python train.py --d_mlp=384 --norm_place="pre" --norm_eps=1e-06 --attn_scale=0.25 --tie_embeddings=false --init_std_up=0.0425 --optimizer="muon" --lr_mult_up=0.754 --decay_fraction=0.946 --doc_mask=true
Each number is 200 + 20 x the weight over its row's rms, rounded and kept within 0 to 999. Layers, rows and columns count from 0. The size before them is the row's rms in percent of the matrix's.

# layer 2 MLP up, 384x96, rms 0.235, rows 133-149, columns 0-95
111,157,212,194,218,199,195,222,199,205,219,219,212,202,157,200,219,218,163,197,190,224,216,195,192,196,206,214,173,189,218,186,188,208,209,190,222,231,183,200,198,205,208,223,146,202,191,199,213,208,223,193,213,235,163,163,201,185,182,207,225,171,208,240,191,194,204,165,191,212,228,182,188,162,220,228,212,202,222,204,209,190,227,192,171,213,182,184,218,223,213,219,192,211,150,189,230
080,208,220,235,228,199,221,227,241,185,226,155,190,193,176,204,199,185,178,198,213,219,200,181,202,206,188,208,176,199,226,182,227,207,192,197,205,213,220,218,228,187,206,171,199,248,232,203,206,202,198,236,183,208,152,153,208,198,183,199,195,181,203,205,190,216,179,201,210,216,233,191,198,193,229,186,192,207,187,163,174,216,205,160,185,217,170,206,201,186,200,220,226,191,162,204,214
083,187,181,182,196,215,182,188,208,208,218,208,181,226,180,192,204,155,202,210,218,233,195,229,215,209,220,197,204,198,219,200,201,183,258,164,200,179,199,214,225,207,196,165,199,202,194,170,203,195,173,198,229,185,218,176,219,173,204,188,198,178,180,232,182,209,181,196,243,229,242,209,172,223,187,191,192,194,218,196,191,197,170,167,200,212,188,230,250,198,182,203,201,214,179,208,232
041,214,211,201,173,179,230,206,219,149,206,186,203,193,177,209,200,188,213,223,163,192,211,206,189,160,208,168,218,188,236,197,244,210,190,201,209,187,214,204,217,232,206,216,211,192,196,174,230,206,188,218,198,231,213,204,153,193,247,201,205,226,194,183,183,210,202,190,201,192,176,182,193,218,190,214,193,214,188,228,151,210,190,209,172,184,191,192,210,199,227,192,195,173,211,256,196
164,200,163,202,187,197,201,198,226,189,228,157,191,231,210,243,200,157,185,214,198,186,182,214,229,214,197,193,199,212,218,216,227,207,215,204,210,218,196,213,210,181,225,194,198,199,188,176,194,207,213,185,203,204,218,169,220,161,214,183,214,215,240,216,166,239,227,155,215,202,210,227,168,231,210,196,198,221,182,217,197,206,199,199,184,170,166,192,203,165,189,193,229,199,170,220,193
133,203,231,206,193,198,225,197,206,189,224,175,142,207,178,233,188,190,184,172,204,221,191,190,168,188,192,192,227,209,210,204,231,189,180,194,217,214,195,184,237,207,239,178,175,202,216,188,202,219,163,208,192,215,163,206,190,199,199,221,222,205,206,188,166,244,208,182,212,172,230,185,168,213,214,175,184,220,185,185,210,205,190,169,214,222,174,189,225,228,204,202,227,195,185,226,213
122,176,165,217,160,217,198,206,224,199,218,197,184,208,225,221,210,223,184,168,183,191,160,229,167,217,217,204,224,196,185,195,231,221,224,186,186,233,211,227,235,197,208,196,242,198,186,189,179,191,173,196,216,216,200,184,208,168,197,166,175,196,199,191,184,218,222,210,198,189,169,198,192,235,227,214,184,204,202,195,198,208,228,156,214,229,204,229,199,200,172,168,207,173,213,209,196
060,178,215,230,189,177,219,195,218,179,214,203,185,192,205,197,221,188,205,226,203,192,194,168,184,238,184,172,214,202,188,176,164,172,196,201,209,221,219,191,222,205,167,202,181,197,201,162,192,244,208,257,210,191,190,209,178,198,191,168,205,227,191,204,188,186,231,196,207,212,190,223,172,238,169,221,238,226,191,209,208,188,160,190,205,196,178,196,228,170,217,182,223,198,199,213,219
023,212,231,204,209,214,212,232,226,195,216,199,196,191,222,172,205,198,175,226,213,200,211,187,196,172,191,208,204,151,211,165,226,220,215,193,221,202,217,171,231,223,230,186,230,206,220,177,207,149,210,208,190,231,189,205,172,187,179,216,183,223,237,207,186,179,207,205,226,217,212,202,220,185,204,210,202,212,194,214,184,214,209,227,182,210,222,200,183,198,168,181,233,168,201,245,230
040,244,218,201,180,182,181,191,222,170,207,210,256,174,216,181,222,175,211,216,206,172,216,216,224,189,200,227,213,175,198,188,206,185,208,212,237,196,224,201,207,217,208,183,190,211,173,206,190,204,206,194,200,235,198,199,139,174,215,246,183,212,218,185,185,226,212,197,181,205,216,210,204,183,228,202,188,191,205,215,224,212,232,225,192,193,204,202,207,202,212,215,244,185,206,246,205
163,198,203,223,192,203,217,197,213,193,172,197,221,179,201,228,219,182,189,222,231,199,158,183,214,167,233,214,227,230,185,157,171,193,207,159,181,192,199,201,243,201,167,172,220,199,188,169,182,196,216,202,209,223,226,193,249,182,179,215,185,183,185,209,196,244,193,190,212,210,165,203,177,180,197,212,177,199,214,205,183,194,189,173,197,213,239,196,195,202,196,210,210,188,172,196,224
079,219,208,223,162,213,235,203,178,210,197,209,194,233,214,171,165,174,203,217,212,215,234,189,186,188,191,189,210,188,183,210,234,211,231,190,222,223,173,175,199,247,208,202,229,199,186,203,227,172,210,191,227,212,198,184,197,211,217,214,161,174,217,187,204,181,212,216,184,210,185,224,193,195,192,216,211,218,175,175,203,175,233,194,149,159,161,197,191,197,223,193,198,200,187,206,184
106,151,206,221,197,200,165,225,168,189,200,164,189,184,175,192,207,205,194,254,213,225,163,205,196,201,195,229,185,183,192,196,168,172,219,165,201,219,220,209,184,232,224,188,152,216,220,218,201,225,179,211,190,208,250,201,216,198,189,192,212,217,197,228,191,201,204,210,219,228,212,208,197,188,189,191,197,193,195,164,206,198,201,206,153,215,201,169,205,220,207,222,219,199,200,200,178
081,197,202,233,166,204,145,185,196,222,191,178,229,209,195,209,228,194,205,192,223,225,195,189,155,195,167,198,184,182,178,209,203,186,193,198,187,206,183,204,184,210,197,167,224,169,161,190,213,213,217,230,201,228,248,210,222,191,167,196,238,198,190,224,218,203,200,223,202,207,155,205,201,188,206,212,198,258,213,211,197,226,207,201,185,172,178,179,177,208,207,197,195,203,203,208,203
086,202,178,177,178,201,200,189,205,193,204,239,217,213,221,178,214,223,231,197,139,213,225,188,195,197,194,192,210,172,203,194,219,232,209,167,218,179,220,185,202,217,159,206,221,174,206,202,227,198,201,230,199,173,182,219,175,202,209,200,190,232,208,195,221,179,208,199,207,184,199,197,248,208,185,219,201,225,207,190,190,161,191,185,208,220,187,196,204,212,144,176,199,224,210,246,199
158,210,223,156,197,179,194,239,204,195,202,178,178,180,199,181,213,190,229,179,202,203,176,221,194,228,175,160,205,198,189,176,209,179,221,199,224,166,240,210,228,175,186,190,200,213,182,219,210,207,172,179,205,208,230,224,207,186,198,243,215,214,183,191,184,197,191,207,227,159,234,217,203,185,180,170,167,191,216,193,231,190,202,204,243,200,201,209,174,180,202,219,197,190,221,223,215
044,224,223,224,208,180,190,218,223,154,186,191,180,199,187,197,208,202,182,198,211,210,199,173,188,156,180,201,158,189,208,184,214,190,204,200,194,225,207,163,235,229,245,194,207,199,218,185,213,149,215,236,190,230,182,187,211,186,203,201,182,194,206,187,204,190,225,196,198,226,163,186,196,209,218,212,185,190,188,235,185,219,229,195,179,183,222,200,198,214,186,206,219,159,188,230,233
# layer 2 MLP down (transposed), 384x96, rms 0.147, rows 133-149, columns 0-95
112,220,198,202,210,204,202,199,197,208,212,209,188,198,186,202,225,212,207,195,226,169,222,179,211,204,194,236,212,186,214,165,174,181,197,218,213,266,230,176,212,185,218,195,179,167,208,162,202,181,181,193,236,174,184,201,195,173,225,202,217,184,186,201,183,195,184,174,177,192,217,241,163,186,193,192,196,178,246,183,202,204,214,192,196,191,200,207,155,194,217,225,188,237,180,212,226
082,231,184,205,201,197,187,211,188,162,233,183,210,179,160,240,206,206,175,193,222,202,183,189,233,195,192,178,214,186,180,208,188,203,206,197,230,219,186,193,247,217,196,200,185,215,207,187,203,179,213,218,203,240,213,190,204,188,182,198,179,197,228,205,170,209,229,222,208,163,182,212,201,203,237,169,189,230,193,188,167,224,245,193,210,185,218,204,181,224,173,203,172,188,161,200,213
079,203,186,188,182,202,175,216,208,214,179,221,221,234,220,192,201,227,181,187,227,178,171,217,202,208,238,158,195,224,175,185,188,193,180,215,168,197,156,221,191,187,193,187,192,212,199,178,202,174,199,204,156,214,228,198,211,220,214,218,201,179,187,191,201,205,175,185,185,197,180,173,231,236,194,211,199,167,214,206,194,258,230,212,204,181,207,220,239,208,216,219,176,195,213,181,181
055,201,232,177,167,199,204,192,231,170,211,194,237,171,192,191,198,197,207,229,209,232,219,200,209,210,210,203,189,174,223,198,221,224,212,193,237,174,245,189,235,227,202,192,208,188,190,188,217,170,174,189,203,241,199,211,180,179,218,220,197,216,212,207,194,180,206,211,242,160,181,178,223,186,213,189,179,210,188,196,197,196,195,201,167,205,204,186,159,212,184,218,202,179,178,242,177
163,207,229,226,194,177,206,222,173,214,199,165,187,243,206,190,232,156,220,223,202,217,220,175,232,195,240,175,197,158,227,220,193,178,174,217,196,206,180,208,176,186,194,200,193,156,214,188,202,227,162,185,192,214,223,200,205,212,211,234,221,209,184,205,212,227,210,221,185,191,212,200,203,217,214,209,207,193,244,176,205,216,219,190,175,168,182,196,172,194,202,193,187,204,183,199,179
142,195,204,208,221,199,176,156,178,170,240,211,232,197,180,185,189,210,193,165,219,217,184,205,216,207,181,187,199,177,207,214,182,225,197,198,176,199,206,210,193,179,170,161,204,184,225,202,215,187,228,197,220,222,218,174,178,244,217,220,210,206,226,181,189,196,191,223,211,196,225,199,221,208,194,224,206,175,221,167,195,176,182,183,251,235,180,198,224,215,189,183,193,157,209,218,200
123,181,208,203,207,194,202,192,204,197,214,217,188,211,229,160,214,186,183,180,211,191,209,200,176,220,201,176,190,196,235,230,202,204,173,188,213,193,202,196,189,212,196,182,209,204,250,196,203,207,208,187,199,176,191,241,181,190,217,160,147,248,191,197,227,190,202,205,170,201,194,197,169,233,174,205,223,207,191,175,227,207,158,219,182,179,215,213,163,202,194,226,191,240,205,197,236
052,181,177,243,210,195,209,231,213,241,220,208,191,152,204,229,218,224,220,189,187,196,188,172,197,199,180,178,204,194,247,217,201,177,225,188,162,156,204,197,201,180,203,222,200,156,205,230,200,191,174,219,217,219,180,184,189,197,209,165,213,186,179,229,182,189,227,189,180,180,190,194,183,213,201,218,196,184,219,217,205,194,205,179,221,206,196,178,210,211,215,227,182,229,227,204,222
044,214,219,189,188,219,189,224,234,202,205,201,210,182,210,198,206,193,174,236,206,214,202,192,200,196,198,203,197,162,218,171,221,231,233,165,237,174,198,180,249,239,216,190,196,197,207,176,218,182,197,182,193,231,168,204,177,177,177,192,192,218,229,221,183,172,213,185,223,169,188,203,226,182,207,173,201,199,180,216,172,206,203,222,182,217,206,192,187,200,175,207,208,171,153,231,206
066,203,215,191,170,202,181,195,227,212,194,200,240,176,205,184,203,168,185,249,200,203,227,208,199,211,208,204,201,161,191,196,213,234,231,177,228,188,229,192,241,228,197,174,182,195,188,203,202,193,199,193,199,223,186,193,180,152,203,203,175,190,205,212,194,185,218,215,218,187,191,231,201,153,224,168,176,213,174,231,189,201,212,235,189,182,191,201,194,188,185,209,231,188,163,224,219
182,187,201,203,184,232,233,192,195,164,207,222,199,184,185,212,198,221,199,193,212,221,169,199,214,186,221,221,206,219,226,149,223,168,189,171,191,207,174,183,226,184,145,187,200,172,225,167,177,182,208,201,213,203,242,193,227,176,223,199,195,199,233,205,182,224,218,206,222,194,226,228,186,210,185,183,217,189,220,214,208,204,176,198,168,177,206,176,176,201,213,209,221,188,192,221,221
075,212,240,223,218,176,213,192,219,186,194,179,199,191,199,177,156,188,220,193,198,239,221,209,204,194,237,228,210,209,198,187,187,214,211,199,216,191,197,210,190,237,189,212,207,199,205,202,196,218,196,212,205,191,189,207,182,243,199,213,165,201,185,167,198,210,163,196,202,210,166,247,196,166,174,215,205,194,196,232,204,222,214,205,181,165,204,183,159,188,211,234,177,185,204,201,143
099,209,175,176,216,208,198,210,217,191,218,222,213,183,183,219,181,198,202,179,178,189,213,210,201,208,204,195,188,196,217,188,205,194,171,231,203,219,165,188,207,163,219,189,234,193,192,209,214,196,215,203,204,207,203,201,207,245,190,144,216,229,203,157,225,253,200,200,217,161,200,200,207,202,172,220,154,219,173,199,191,222,223,167,235,187,200,185,218,172,208,194,180,203,232,186,212
080,187,219,212,178,218,204,211,198,229,187,198,207,209,194,213,169,212,207,194,244,207,197,190,194,195,171,231,199,172,211,191,168,193,232,233,206,196,184,185,228,199,204,199,256,192,203,220,191,217,189,238,239,184,217,221,196,157,194,191,231,173,169,194,212,198,175,187,177,204,161,204,217,186,177,208,188,240,207,168,183,220,191,194,210,216,161,173,187,194,207,217,213,199,180,200,174
112,196,178,171,191,224,203,214,217,197,188,191,220,195,231,175,204,220,219,253,190,213,227,204,197,203,207,223,203,150,214,164,214,230,220,191,181,186,227,187,205,219,193,179,209,193,203,193,202,188,202,201,232,176,162,212,181,225,209,194,187,191,190,198,220,172,214,203,239,170,184,186,219,204,193,201,153,201,233,188,205,191,192,189,166,227,194,198,224,185,148,184,202,196,215,236,205
151,191,184,197,185,218,235,194,183,206,198,223,211,234,185,187,208,189,171,217,197,206,243,195,231,166,201,265,208,178,177,227,215,200,210,222,196,207,169,206,203,230,205,190,185,187,186,213,206,202,202,231,191,209,200,146,190,183,223,200,186,225,190,183,183,213,191,187,176,229,159,189,215,216,223,235,214,208,186,191,176,187,179,184,191,191,214,192,194,234,226,165,195,200,175,190,189
061,213,228,186,202,210,176,209,240,176,199,192,213,188,202,208,199,188,190,214,214,222,201,182,206,175,197,215,175,164,213,179,217,197,228,167,226,195,193,174,263,248,207,203,193,198,196,197,212,172,188,203,198,253,171,198,210,165,204,193,204,195,215,214,189,187,220,197,200,203,168,176,209,180,233,191,189,197,179,229,181,204,229,202,193,203,212,199,204,203,185,200,214,163,145,228,208